{
  "n_kv_head": 12,
  "tie_embeddings": false,
  "lr": 0.00219,
  "schedule": "cos"
}
Each number is 128 + 24 x the weight over its row's rms, rounded and kept within 0 to 255. Layers, rows and columns count from 0. Numbers have three digits each. The size before them is the row's rms in percent of the matrix's.

# down: layer 6 MLP down (transposed), 1152x384, rms 0.14, rows 937-1036, columns 256-319
# up: layer 6 MLP up, 1152x384, rms 0.0664, rows 938-1037, columns 256-319
down937 106:093111144112134122120113101134159120082124136151153120135153112098096095149118110131119127108151125112123099117170132137159108099116136141128081123137113118109100114100145127183099137112133094
up938 107:160157135156095149131158139146103108115113105120102146136110127185141119074097149153127110127110122139139165142154116152149147115152140095120114148091155104113114119085091111142129164164106140
down938 103:111156121089133099083098134122118129074137132096138112125139163094151151137157100098153134104167160145087089153123154158089113118092160154148163127116104139150173124174147159101130123111146108
up939 094:096134159157129129125143094135138102101127166130128152143130115122150135141090081108093160127083145149099125129139147119125100150172086140127139135102130134163153150117116131124132110141123142
down939 098:145104099132073117158097142120143109185133091155141108125140140110132126132099157145119123111122132137145141148148153137130115117099169172120124137193120176103132100138140165128094098093093083
up940 110:101102175108141103172116134117134153139092099128152140154137124096091101159115107157130129086129122124100127086103103143132144127135101110136102131095063119104143097119134094113118116096148148
down940 116:118117110169163119101106151117102126153132183128148111099079108159172179176131184131075142120095114155131108142126098148111126163145111140160125153141118073168165144125131137170131108135164136
up941 115:109107153162106159121100151169095120125140122119099117145100133060129085121124144134149128149113120113113099106140116101180141073127162139107102103087166124077160144139134116112090130128179110
down941 110:104143164123150113134151065146145141121147139121100147155150122136136099126183108138174104174200146148121109122146139129132075088154111163115161164104146126087104102087164138135158140121094148
up942 098:152106092118136118165147145138133094122131114163101159154161119094132143146121154121124097125116167133144097109124152107126123161131107139145164123109122076157145129141152141148135162155138169
down942 094:088134155130166158103121093118103134148116129101153111126143150099143146148115114089163083153130135121080141105170083159052121128109109134126141123160129117121115123144136073109130091084123128
up943 101:113126087119138108115150130158116123168134138147106100134097088152134115098143097116139109136124127174090123124123127096070120096067120137139100148142118135149152093107144109124104144156132118
down943 098:068148119139180131120163148104131118121136126139101121118219156110156085100099139119084153105170097126125080120142100145138170146149134139126116130153127122107073130110141109125116072135125102
up944 094:165139125077132091086153165156117109129161124118120129141106110133149111135120117127109160142151139132158131117134088086125130143101098125163145139103088113131114170138146173100132139182101081
down944 093:102141160124115159138084070131137182126071179128141155058165119101065149157126154131093095125127144137131122152156123113139124154171141095121115129117135127173108087132107105129111106083154172
up945 098:143108147142124168161117126125130164157131129125156111155146135116106129148099110105136147175117156149149135100095103141132149109097121161120128124066091134151139095141167130101183086120131128
down945 096:101137102128110099142146162137097110136094159138100123127126109137153117146175136163115115099136111153122149115103128123145142141120143116130138136116140094112120167133102155148097166098139146
up946 092:147083153119114110109138167132114143108111129104120134160130130096106155066145130118143137136131128139133123123141124132107131150143092080173105108123143124096140101167130131169163129141133132
down946 096:135150100139151167113137089114123130125120101102130105106138114108145111102123117121166153133110108100123095141127125106125140147139164158077130142156137154124119134122115139143135117139073137
up947 098:178121137120124101119132141138107158093144100111152140108122131120143124137118104133104104177136145118166150149077117143160129170146121171139146149087156077149176162119121135093114120131125124
down947 094:121129133175111140140137112136131109135141155145123105074150136130115153079112099141156151116130133092111118128151174111098120124145164082095166092105098135168111134129143108178102153129079151
up948 102:097151135145115175119110136101131099089130140079151128122104107127122089138131089102104179116131103189116131154137091147141112137135144154122099143141152069110115126132096120135155091084094131
down948 104:167111150107145125130087158116132140143128112143107091104154158141095093067110144150160060122094101108122123111121095132100113120085129162108140128086120174169121148170115145110091165142150125
up949 106:138135123131128150090121104149116119115136125127150153142137139123082145126122131157107155093120129138101151163137117077114137152121145147142134149132142138087103094173145116143148133132113080
down949 117:110128111156117140093112149083124126118100127174147131152094147112151146129155125157128108160150080129140169148119146105124126116127136144135112123094125110130076132109133089128111151131124141
up950 108:114127140131131135116188133127123139141110127139178178134133151098141148165066104161113128136155172159122123184108124131107107125100116127159143108132114101122178169161101141125110137124134098
down950 104:124147101091147118123109204091125117112100163131111176106114112179130115118135113081144130130130152133127120134115116118120154096201185125134119101152134135139075127114157118123143162125170098
up951 104:132128168094183102127169134106141121111121112110099117125131160130159070129091151106107092111157172150120122126106113084139119137128117144159089152145110156165135119120069141100152167138159161
down951 101:126091137132116151117126187140122123156128192120164146157119126168108131115145130149159129142113090161121135078131153142147128142142119130103166125113149122102114163130129100175113095128137112
up952 104:152134129186092078140125106103108088119136140121143130143190125149112136107130172133126101115133159128125144124089099140148137083160127088131110127115116142129166127117135115116099106136144115
down952 107:111107104115168188137118139157101112180098139090117170151108094167137148130128160133142163138129135110165089073116107119152134141170134109156153108137132106175166126106164141124139114128129138
up953 104:145129153120096133124122106093125160103125090112094148086135106124083072141138145157150088135100188136106128144121120142119120138112125142104133124070144114129175126091166141115114157124162150
down953 106:113106147180126118093121093177144082144122117138130130108122133123106130087121128095106126141113110096140164166172101147143138137136154085136109126168153150120100167121068105153152130116142128
up954 115:162138121093159102122128101140119105130115124140138138112152146113118142157111142102143150120144101130132146104128145114128127119119148175078138136102126144168147126153112159138149125143142114
down954 110:113130128155094160100128112132114161104113132115138135112090104141108112118143136158122148184126125137114149141131097140119140136137138129143120120138136144116108092091106129114107126106149114
up955 098:122156126190136185132109081124146078131102096149109187110152100147116082152105125117137114145107121088148124147105087153103136148091120138141152076128134127139140103108150125133122138140105178
down955 097:125143167160148118112123110117112147132149137128121103136119128128141129162135115128101111109171112135159160069112149143114125103120132110144163158106119147153110137131116122144138107118121117
up956 098:165155089132128110128173131101096178107113108143138093109134052138118112129133152126070160135120134141147125104130110154117114076137148122121128098167128120133167092096138127086092142069112112
down956 095:158088139112136142101080133133145111165168155131106168135126160121113125080116127131165094094119104133085133155132133149174113172108133078121103135099136102108136126117124141171161110144123139
up957 095:130104083137120118111145126153155126133143129092084131113098091131111120147094128143176139152147136150098099112167091132114118091084137101144147140144141101143140151156100069120145076140138125
down957 093:141139147177101156124110158098141129149154128125142121139163134098119133078175169095111111094124126159106153150108136108121119176136110158136115129086146142099145127151115151138130186123140110
up958 103:183125099159116175113106109188129149123142108151136163133136105121128087108113148123154172085125124136134148146096128107145117121162159166160103126094112109122077120115173128125076093118093160
down958 103:119121135107126088106121170132163135107108128107084128147131123158160116135118074116128096150131116099109141135174110131180150128101116099097145087118124131148163154085110135146117139121104121
up959 103:105135126139130126116137130179112142124158113099165125087149111154149126129084147102131124146122137126169109172130115131167093121069124109115102085134172192118138114110097132142104123074164116
down959 102:176135127105114115156174088146139137156122145113115129123111131098126113111129116101126127099123103106100110104163111117122129118158131118153164091120135115161147160115186162122172119173123161
up960 102:082115123141099139075132144176146107108096072082129116112163122121126113137133130174128126115127138153120145102130161108114120112103156107098126177163153138131119153161171104130132137131136119
down960 103:141123117109134154120116128123122131159116129165089160120119157128116158121133153108132114097106133133134093148156147134097136116118185145146096107112123127110116148123153150087128150134140144
up961 090:123106080107126121101124130118131171127153090085117129135106152124105108119124116156121140154145152161109139126126162090134180131120104099119120156126150096137127112098096108166143178123103107
down961 087:125146127130110123139169110168146119098107117139142118111179091148148109146119161128104097131068142135111115107163128177156121130131112118169092121166164125138133145143122167138119083108119122
up962 102:113136168157139165154171153088121122115121151146141136121108132133125126139109102187085138119139113121148125096086113134094084127103121120096142092137118122152154154120096156131153147120142107
down962 095:134151119122163116111081085115106106126121087092144155160119129158100158114094177088171152103120129117131144164127141110114107152153165136133112112132107122095136144115133124123127115087141139
up963 088:114138127155151148178162123123129115137174145147106158146170130126096132132114108132117146157170135144168156098124109121106120122109159133072151126101136163138109174118144132132110140156098115
down963 087:147094140113177109098105135101166139146109136112114148102119134098146122135168158123132142135078137156097137136141157126118125141139143076177084146113126105114094143170128146125137086159142127
up964 058:120110142161127145153099120108121167072097140152090072139102122117092105130106156137095139119116123158113139086114117128151153156158148140118101114168097126148097139151112168107114161130122107
down964 074:134101154163124119136125142127156118143149122108172160148137118139150135105153067117151126142134126084126104196144143120100142120109097099139127147109134129122109117108139130111154134093125128
up965 105:107135135144123137093141132142132120091111127146134127143122160155091168099125157103160147115118122166064117119152146150126123178141148187137126141114128159133101107116160119166106105137098115
down965 105:175160145140125131169146117150087121147140147099104103136182126099107136154096074161128117157122095123142118156139167120128108139157110103135140075156122100162106126127103143132094139142113064
up966 108:192136130129139162161139124184155110115125160123098109132169085148121164152137094127140087130096148131121148134086097151132143108059092126117130129116097105148148107151154138122090097120197147
down966 106:114135119112100089130141096121134148131116064110134161098117143120160102140125141117093189163122118134096141151075158130128104158158137123123126148137158134138098119166101129120125159128129142
up967 107:134120131105091105094167134126136148166139132096110181106141119134150110082134140114136135110133180136108125130109111151129080114127121125114130152141121149137128138156132129106138117114146117
down967 112:131099137100111155107059135125102122115182134120098125166117133164136102102117120184096153116123127095137153107094123147149097148125119145101166142133127157136145120129143167149122121161135135
up968 106:134142143119116141163147131125150097183095110147129135100126175145156140098126156095145149121170135120116121133164120137196149130112128116114100110132103159102148081164104153165099139153145156
down968 110:104113091162156088105108171145136114080134123137137113174101126073112127160132155182149131126098117099155109150073157110061139127134124138121165165107106137093132186126130084108164089120139110
up969 108:106130117109098129146095103140151109139128145116122094123087123092124143124164162127084152087096115131097148129101109161147146130101102123120107150098101116154137120092096131116122133113146152
down969 103:107092184149118139113160160098144161142124117121133098100149151131104133112112129150124106119145125153154121106176176134123098127145154146118149090118148166121142133151117118132144148151159123
up970 109:137127119145106175079192147095133102165131124098135114103093150141131122159113119118119103137119129094105120116125088146096159116113180131152110127125095097073113145136065133124144156133138149
down970 108:100131096117124117160097157140135155089142135151139143121200095118120115099124147128095118145139150168165129120124109095161121122092093165107122131113145157150114082119178095113123145142191098
up971 106:126172124140120116111098146132128094117122099160150152109152141132096148129077160078112089107140151138106154085133134084141128090120089097147134068148110180177152108129075155125129142152139151
down971 111:163078127121126124146116140091091153126132118141121136131120166116100129145148106120126142177099137152135108170108129146118098184146166124168138140086103113074119146150142106151157120116090133
up972 075:136086116137108117112104114115125108092161083115100056099117177137175123131159159128121136107141107169083152134112099109114153159104158106129143155124116141165083091116099147114155167140095132
down972 077:150156151162158122133151158143085169117138133101128191149144101143120116116084138088112123190116102154144108161097111125101128120145154160088125136163169142132140142119154139142071155129169151
up973 101:120134118166104140126182126139177152160126107107142139143175137114120152113134170125104132155165103104122171119082139154140148094118131130110112109124117077161127104126114142070130139122158145
down973 109:087143198116161157113126160125140099114114179118102120150095150112109143164123129104114142157120132140083125085174160082144080120175139107108144173136162173084096113129176124130130142166129130
up974 077:133162101101163116135108110128115159143046132105178133181130138164116155104108152142094125126136138132149107128104100147146112098148115170171156140190093128127122116102157123121112089118138107
down974 073:131109182159125146105169155150103105136189118168075128106146096092106122118132115114155134102130137099112140143129099138139143152105134116108088124071151134134126143125122117145106150141136157
up975 105:143110095136158144123134150136161127112124153153117122151154117171141111118142142171061141137107167170083117119099094092145161099141140134102126125145156133150084161139137150122154166093126143
down975 110:157104150126108127112133159168159115151101144113118115096126142125153142089154158157158103129109095065111122149151141083109105123176168105142094150155140169152141112134143138132057133130147127
up976 098:142115118143151140158135160141112098142108153099169113089143128104119148101112167123199154084143123127120155129152121162110097098130154110155124122118104122143117121133124107131124115150134169
down976 102:126101137188153121102081173135141124129168058144137136137140132100097138138121122116066091141136151137149109132110162102152154105133099162101082158156105120142138157104127175128184104150133102
up977 095:119069123136120153094136146142126112105162124129123109102118144078150089111161091096131100129152139102071117112113126123136086116146144079116111070108158134123106138182095104153096104143120155
down977 091:136154124068128134117148106134169116127154116147162131119147106169150138119077094138087117132116103162183148099127141138140114134114073113138108146141156165142132139081147130152180109121098102
up978 095:145084129104152158139106116164146126170181068090111103113122074090144116133124124151143156127157141123120173087140125178116150097150080144128099158154147098139116114104137096088147119095098176
down978 100:107160100152166131151135133117162136125122110120138098157136138062162128119173135153144116083148114147126116090109117144109114139103126099171112180111118119075148152094170132105124099130130136
up979 101:091128132136148156157112093115132133160106135115143145119122085066193112101105154155138129143113100132090094121113111125150134112113119128132139114129138093136129143121106156158105120109121108
down979 107:188157155133079129131124151148115123151104111132156154114121120143104160154129152113108109126120185103161086123080143130159142132124163119135134102159113122126123137113142140122122150103120149
up980 088:109138096152155148142116156194116135106167102107131121153134096126135149144168106155153111117106116138132134148098133128120137133133135093127114080123138122076134145138157185128119138100141158
down980 091:148100130097138150132156119141120135119162151143100113125119150121148121156153136128133115150145106116091112125100090168137108108153091135145125143110079143137145102114106105130105074094159124
up981 096:086119160159082093127127124116147128136138108142170131129147145072118130141144119139179124117113166149132123122143111126141167140093125131115106147096134151127138110100136151122140088109132154
down981 093:127128152110129122125134111152113123133133162150100137132136135090144120104143112134153186147127116136121061169103150126143142146122135124139107098134135141113108106112124089105101131143117133
up982 104:182123100116107149139151129131153123156141124106138154102113139160164094142143170126158120129128130117133136150125128141075112159110116148153125117131119133172103143159108104080113149129161130
down982 104:124131175134148123137122114130122137129180103150099118126171152098125156105102081125135130134106107122138157111179159113106156149148132145120110120140153093107143135148115146104121121144112159
up983 106:146158130140175146106114145147135121164130113151138120145133138115110143138113169154145123142136089154105151115105161150079104119133175136139095139103104166123129134134121153103127103151166091
down983 099:122101115118105149144064078130082149132176140102134114101155103161137130099106173137121132106103170130137087147125080111112129124115138099150200140180113081135096181162149169153145105139116138
up984 106:145160109134124159106103152151091105160137126119154135142176113116108137125109101139114094090143162142136110165136144123137092215137132087117147150090150123122113159141131129133160185102075100
down984 100:111132096161111135149148148146168092138121145111096149126124148140172124105125143135169138126085136138150137146138121133151171137164173135141094128149082122162182125128138131125092129157145132
up985 084:139156174106143123126130089119166122144150114142175111121126140141102123118132087161132125152130151134070164127130130108124130119050135127082087122132101140114139104113128112145121148164164115
down985 081:122120140114119131111078127117113094136113153107116114086091107119140132079127125097099081142157084123141127097085166108098127178166087115174152148092123140152119125102143129108101113117161111
up986 093:122147121095108084125148108121110153119116135116115120140140103134184119110114125160123130108099150097110129110120112105104136155125084143186068159116107127137138147114092124158137136131124105
down986 094:150101132130127117145092157112120103164132103127112107130130104076136100146178115087136152112148112115151154122111104198093146139112151120092157095123158116147099109126154125126137084123144137
up987 085:138122110179131123175111132158116132159091116127160130155120147148124134160094093105130087126108161104103140143108130104113122135149164166154150108170164100079138107186116153134151136116165158
down987 077:120132158116147173094129125129102075122157123127123101071143142126099126146113133158090155145133152105121153137143108153150118157159095102136137127131114160125070179093134119064108131131142071
up988 105:140133116103135128089143117058140110097099124125143120134169093139142125127155156123117159134153110127120139105086174121123173114134141127138089116122130146121106127172118120149152155123109135
down988 105:115143144177148121151136174196128133145142104076121128119144164135123144161112127136150126157141149108177130170164124099125070116129135144087138098167107105168161131113127118108131117133157097
up989 094:107128181157123090119105118117098152127115129108101092112141092110146122090161133136105102110134159125104109102105120131123111137143106148132138126090112119156145143142109146140142146143110108
down989 090:124134099090162105173147106181122139168129170186127111105155111154105126140149131136166136127119120134129111168168133163146119100113155154106138161130153154101113132150144160078149140150160128
up990 097:154151147146119131178117127123121111157114113134075149135100144119122118132132151117096109131092191115116146129113155127131151185139142120122085107132110127125106142141111113139117120100143114
down990 091:101139114175157111101118146144115095129095124151160099115164107143158161129136166136184161118143132145140140127082132138129097134137131146160203132116151154146149137085145156111121135161100141
up991 105:137106115136070134129094140129132103172113156157118104138131175093140127098095145097123146122112140113142133153151121136110106091158174118165115138136142144110085125100124138133124104129129150
down991 100:153157123131152137103090123115159147100136155110135173091129146134117091117104116131132138180102130108060116167105084129123139132097091103151112124106111131142136118156126158082130087140088144
up992 098:099061127173111096139185127144114115128139143127159116150130120082118171123139164143130158151156133124086124156110112078138144135121124171129105142098165107129107168126132156132161078104115126
down992 096:136127144142147151080108149100134107138112115147122112111142107158160112144113136149141087107127121156158120141165136182141150121141122118113099089102099129194159098126131115137144179124143117
up993 103:113128092160106146125090115189127127125139135113155113095124120076141171138122158164136111096122107102129148160160146153160167130133174125132114116105134087095145104100134095164183138155131131
down993 103:137146121121165128133137118103100121129118099113097129125111141141111124145109138118110134116141150085146101125105149122095125096155133175129103149108113154107115160146075110113123088142077115
up994 091:114108157113120072132136158084107131158129133148183127142148139115147143127107120184119104101130121155110115167107160142112118106084116132118162121123100145093119138101114159133161131136110181
down994 088:097128132125116153128108134162130131118147129152120119115114094133077070146172102109124112140119120108114120098131112124150136141123139139105100107095145114167136125113135116111121107108147089
up995 105:110117160113169115086149142103140140098180081127117113092125136125175137136169148129145163127155089104109109114111118093124152157122154107129098144134135138116147131131145164143150183113123121
down995 100:084138168147107134142078152108141148157136197106129093150168082139150120129098136119158108115123165150104118130120147109140110138153137126115124103085110125113173131154092121110099111100146143
up996 110:107158173113151119112117113135120128150114137130116131079133168148143126123141168125124135124148142115162097145125126135183127185138117101143131117109037153110097137144096095140089133134096145
down996 106:133124125128130134089144111187109155164153105077120156100110097130107123103086176126140079130086113138150129147151126117159108087125137132103120171092099117137131117119141151123107113119142101
up997 104:130115091145155092101116153101118167131128138110151122122160153183126139090142137146113112134156102146094152129135131145091105146144101131139098130099119120117086138087150115154086131127090152
down997 100:145176141135122150133122184109143139099131126180134134118122144114138114139153126119151104149142148131129157125140185149134118094146140160117125145131103122130087110150141122131134145142114132
up998 095:123135175051150158129144098097107120102141129117128129110094108134141143090107090141142109142145141159118169098148119126153087135164119158138055111140167080128128131109122107086172159136127148
down998 097:156131084079113128139124117128143138137106121163137139139093091118163115132135135128081142110134172118158109134116142132124124100124103107137146142108133170134147183152097138120142119154151117
up999 106:132133155108129153182137109136141152078141136119124137115132115131145137154133123132117140147133155144127120156122098119148128125133123146131101104130100120107105120132138110127100147128124145
down999 107:128191125165165084118111159142116128175086129118133076140136140102098136120113128181164131104090090126121089142093099124160137128123131141153137098130171135144159108126196138073147075138099172
up1000 100:135138119124123152109143123142117134129113122125113131137137137135087104098121149168138128151097144119077097120106133109118178129123106127162158107146154109117137103128147159159158088122093127
down1000 097:154105111107168122150097124139122140136128109152113116169092155131137151105086107106088125137150160148096101166138153173114117063126153139115118129106079160122094163144134110146131148095099124
up1001 103:138151105161131144095171170147142129123150112090152136133108117110151101110128100167145122151135099149128134121114128145164093158177085127177120135115133115128114136111119151148151126112146137
down1001 093:115135148182106155107109140114117111132154106144139096129136175134110117114078137113092100110111128133122088100123134129115134149142113144108127112105119152145135159146142108111115148120141158
up1002 109:127109145135116109080152092097161088115124116134134124167142093114136104138104165129139091137126127104101101063068101106128128135108108112158121138120135087128142152102155134147114136136106134
down1002 111:099154129150086158156121084140146125135091103142127109122099140120118112126125118151164078168137159146188183135133181150120120117110115140112132149126112111142130095107127141096128134134120125
up1003 062:148173134135124132127139118106078159163134168143126152089142144074114145115124134121123146151158123150097095129162115129116112100157194101119143106085159133113066154154114121127124130101128127
down1003 092:110113122160101105163149121120194124121122117140106105130126101150141095122097107134153131108121121124127142190152145128135158184121090134122100127120123110086128108095144135149164125108179106
up1004 099:105150124144136134123123092139103132140117124113105150105130130133128103118151087137107107155133110152109155140115118176085144131125134134131119099124150129161119096136149197127114145120114141
down1004 092:129130126101146194123125137130151164105120103177152107105139117115123118115135120167151155148111154152136149116141131078143104114106130134155094146084128125146126157116132107155139088106146150
up1005 101:149127109181120147110149146101100128088120106123116138137130138121130130136142115144140123116108088135139116078091071082123091146127119139125084139143155115143117133136139147132132117130068138
down1005 103:194164104118151154140115128119135108155124135140163104138144092119129099153126121128102142179089115103098107125167149153101129115178117116095151091122141146083112095123124145112187111160139154
up1006 108:088133158115115146113142127139129128144103165127127177121124139136136125141174127132159160116096110139105115109085155157159127127096144147116085145121083119137107103120149090125133135156155108
down1006 108:131161063144091119170120165129113083158140110092113137118130130102131137107105166134098151136158126113117144155151100112139143130131180127151145108149111122089116140152117165118114129130147146
up1007 101:103126111098116145092159146126151137151124116094110151128160135123149116146161117153143148105177119141158103144129116067124127134108146115125098096107083155087135124113133065135156180152088123
down1007 100:158118117117121116158115119091118100136125121122104137120162144090131115113159096098121082139130138183141138134156131163130111102087191142129148122128153125085131140156162136123131091121163111
up1008 097:143136104110134122123138149140125118134130111165099117069088100155147113096169119111108110136132160137107128073161113118067121086121111114124127170125153102112136142061119108133131102138138114
down1008 102:124139151103130131125116150084148103127173111099126155177117110054152177106126122181136118083093092120148131138108146135158115154119158140138137151101162148159121107163127140130136133127112126
up1009 094:150116126161161106119124152132112166150123108106109108158131125117108134107072091151110106112148136165124152120170161132122121149131110116139121128110133101161128145105147150106147141122115119
down1009 096:114124150078123116131119126122123161135141101135081127077137111110143112134135143110143132111141113168119133115145127128117182113107108108129135163196135115114189121154157165126127099093101062
up1010 103:107114125120140144145110136146177103109141151103122093112127094139117133087160125113156175162134138137096138129126201154147124131128140139113132134111078084134148143065194139142132135087113156
down1010 095:148147143166141135118115087162134117154175102143146145134156073131130096150103115169092135119104126105120120106206113096083166107110138136146137093129184159123127146118166108126145103154090132
up1011 097:119159104147137131132162141092117147109117139126088103123136112146104142124085156116159144104134133103107107099153110165156111115126170109107120165115103115187092133171128136112120103112120137
down1011 096:083102156140140145131102154134121093152146119125144134121141123124099142158135141152116090140120101163179154144131149155099103109113097128129120138114114102151138127094121144123137170104089122
up1012 091:105148125137117132080160157129119100151098146151120125124149082175092165122107137122087115081111124106126093164151158129097077161114112136147142090121125186143146153139149164126122101146155142
down1012 092:142143094130148161158075110106143117133142096127136113107145167104126114119151110120172136157117165134138130109123108135124179095124121128157085172133081095117158153092174086103119136115118096
up1013 093:164149138111136104134143144126119114125069148109157119176171144158096176149116105140159104121156137145137135146114120122117120175130138150113077108161113180121124152144150150147175133118097120
down1013 084:142116116129126179149111131100123116134160108179135127099124113063056102118132179081121121113111126108098128104160144134112117098142141148087161147131127090148140101115174110114133135113121134
up1014 093:109089175183122108077132168116108092129170113125120089118134136137133166129106139129131154105134149148097099133126116136163123170131159110130121106159093100142109186145125117164129138136158100
down1014 085:133135066084074142132144135158163134095122127115131130140128176164099106129098147065108112133180151114108148167146087107094101101118093139139135148103131099134104098175143117103157139144093133
up1015 096:156159122114123117128115141140138114131148090159138154128132130154122084128111138043102111113084134094089159142099119107087196100092136122133088133131157142149132157118102170131135116119135111
down1015 096:135124132111123161133133135126106121156111114108153142123139119157120103108164109144150118117128116131140129124127109143175120136105122131159172145147128114149138155109114098114116092088138129
up1016 098:147163163149139134107186120141116144126129148137129136089161141095107128126165198091106138110166124062082121152102096116122105126142133116153054191133090061146144138135099139118109115136117081
down1016 098:166090082099115097123105132123124136171145129136123080114154089148130136131093109101152154146130113135135142106138129113171111158111134148106139113153143154104123092136158092154139122139129116
up1017 105:132124121092115139092099142112140130106188139122116102151130091142164124145126141151132145095149118161128137100127147171104120094149119123104140151131101150076141091103109116108147119123139157
down1017 104:148125086136131103175159139165127140145104132172143164132122166168136089118118119137112128119091119125098165113110098123130128144098096133176114102107134120163104141132160136133146156155144131
up1018 114:094158135092100111098151110131134127150074148112132145085128099197135139137120120135138130100100137134128157124112108085126106116110145112120155138094059123116170133167099103151100081138104136
down1018 130:115132112089136106140162099197118157132103126125136128105095096156137150125103142090133100127138098114119144110149155159129123126096158111113097114132102157120086123138099090197079156122135127
up1019 090:133144132119152105111090126152145109158113103156124106161133129098155096098108106182124157109140112144149131115113143145152147181131132135120086099141078143143088158110119150128140168129117133
down1019 089:134134129143096188088149116108096129085146127128141103125120110095172116096182134066153074105107094082120116145146150104104158125111163098146156149098143146152161141126152114197099128157091139
up1020 094:114159144150186138139119100122091138147136129133117152127112162131124107124150103165105143121104130114110141120096106179124110105145099105105121118126108150156171103170075086102203116092110147
down1020 092:123128095092116142100151128090170118122144107128100101183136111101151216122059135120105142093127127099172113124123153116124121079108115111129164151164118135101114105083157139133097103165139097
up1021 096:116144117115122129160104134129089098132159117109139093126102134156149118141149154145100079116149135098142143119093132129116142136126123116098104104141117113106090158119150139166129148117131133
down1021 091:121173149114136134129124122109162168117162128126114134116137120132121112151102075136155138136151145159120093088134170127083100139141095184189146112096154157107138102149137081090144119110117106
up1022 090:156116115146104108098114177093114114106120122114142150153117132139147086094124089101168146122135138131128170111083115145131126158151122131145114162147150162104136138121126118183150128125085123
down1022 096:135144111136150133156191134126120132115145122125113103105132116113111108138132144142093136118120132111110111202135100120108104126125153161070110109125133115180101142150190142117132115160115148
up1023 100:127115195114125093131163113089113130182100109129101153131109118113121150109138107181121126085116122083087140135141109128144143132102116140128172136143153105134150123135087149097133083125156103
down1023 098:120170135123115162162118133099127129082154179122131147133118143110149074120125093146137095104083143150121109111088188141089137132140153128125085131093117121100089147112094166128162118109126163
up1024 102:130147129109105141090148156118113130103134111152136155134153110139102150120114156122127109143090143175108126125083115098098113136093145135166145133103118120111109133159147178150160140130121164
down1024 103:142133132116154145083132102155119176091122144094113177152080161139106116177112137118177142146135164106119111080155102133114123128143109163127104094161119134094077089153147098105125134137072104
up1025 055:135112142168084162158135164121143149111102157093148126126123152143138130156121047122124120116136106092118152080156125132103143097118117136191142147100132127101142122156125130148081061141150150
down1025 070:110094108144140089147146122104077134125125147154100152142148088136103138129114180130146146147136178154117089122084159116158145182098101132116091129150136128110142127115162131124177184141170096
up1026 116:098121098133166172125140092173106151104135083119105151144110155147136133095128118095149119145092128163151130122115178118118107151108151111119129133116112119106131140088134115133154144122108153
down1026 130:159158183153142148145130162128119145100141158133120132137078110169147092136180136063104111174174136107160132141121173150124134134175133084131121155131158128161151169094133126112197128124112097
up1027 097:113149112164146096137140096139127130090116131143113127095152127106090140122095087144126106130130140137157118125129114129087106146135136126130114107121174128155132127123137137132115104073085132
down1027 098:133097132109111132143138105131091095181118180094144158142114110178164099150167121115165142112169122139147132107102140147123154132163115109123120117162047144106113129095188108151159170134123082
up1028 104:170123157152094165128135139148143141099091132124120110079136109169126160135141137116116101142117111113103104190082154126142100107146146155199128121110111081140119121131147097143121137106139174
down1028 103:142151128136144113105117146156103177193099154137105114093146109090108155131095116125149149158101164131101134131140126154147114094097130153121159100152148119134156168143135129143141143135172173
up1029 055:142129127127122146171091140118126123109149117129116127104182147073126159119134124124160130098142166116119136133142126123163127097157132087124149112094119136069099137162170146121145134106123140
down1029 060:119207141108080121091134169157150095128176135087121104150081120113109140125096112117111126152116179116125137080100142144105153114112117155127106123116149118180136108079160101145134122167135134
up1030 116:109108158117111119118125083122118085152169079093146147110105117143126111128121116176092133105162120135155158105116130126099119125084121141116103171146136140125116130067119161137157145093116121
down1030 119:133113119113103192121099103101157127150116089113115121121098160135134098151090078105073076110128158107151090149130102144151160093121130162100093168138137146118087150116131106125155149110136128
up1031 104:097116114133127182118144132133093117148095104133135131118106165160139109106125158125108149117130126118093148159151146086137153108110111139157122123135107085138117096134148171132157124123129151
down1031 104:144123114106133115135097124160144121109134138136138186136100106153120100123127114149168149124123146159144063092133140150146118154140117095120084128110113134129153148148094111172121147128120160
up1032 103:130135121133136112098118127120139142174108125124144119143136114115129157146143137127143134116071116146097127165127112128120117126118158132153121074115076125121116139124111151071168112131148111
down1032 107:080103122137116112189123139108109123127136136190119130129133127136115098142104124115095124129150114089119139068103125132175150098154107120080165153124138103134119122131113109149092131129118144
up1033 098:146059132099108151156132125110087096152118118100158130138117170121104128129124119132138141169164122131107094148150105151129150188168116150117138128113098155095133125170132114107150125141156149
down1033 098:109182136127070129154140125181151147152159124133109099125110121126135148147142146151146085110165117105179143088111161151126130111122138146110118147118094123149108106108110164173122117145138138
up1034 098:208120167130144147122154115143141139160179114124142154158133105142153155121133129149109082120142137133121156117146152128165145164154129156178129124178128129136121142123094099090126094138146158
down1034 101:122146171094133154123118103129150135139136125097088103131130122100141161101111139117122152102160176116156117143103155126144147116121095135113103149117112187094140125127157126136120149158081122
up1035 103:147141140100097118139098123126158153162136117115170119126089107122096157158133123073107092110133106126136102144135139118090167126124175117140173110116110138127092165128131150138175122159145132
down1035 104:112131119168167094098145156091135133104112143122118095142089148116123121145125192151160139162114093106148141125126097161151151104109126154094116139165143148093153160130161156133117128113093166
up1036 102:157138113060143167153135142170153142146129109100139143108140149108139128106134083140117121121094162100176167088096126121107131164170110100094113090117166130088141156127214130113135098109113134
down1036 100:119132108174096068135142131130120158095152139131166113114113153153102134118137067092149139129135083082129124175119098129109139182125147146138172095120153131166109149071078160145126129130146155
up1037 107:112117136095149119135143138164182135140096116115129136150110127144161142081148134117119127105126121143125132136114121144159126142105097122123101150179154125132107142141180112128153077134118123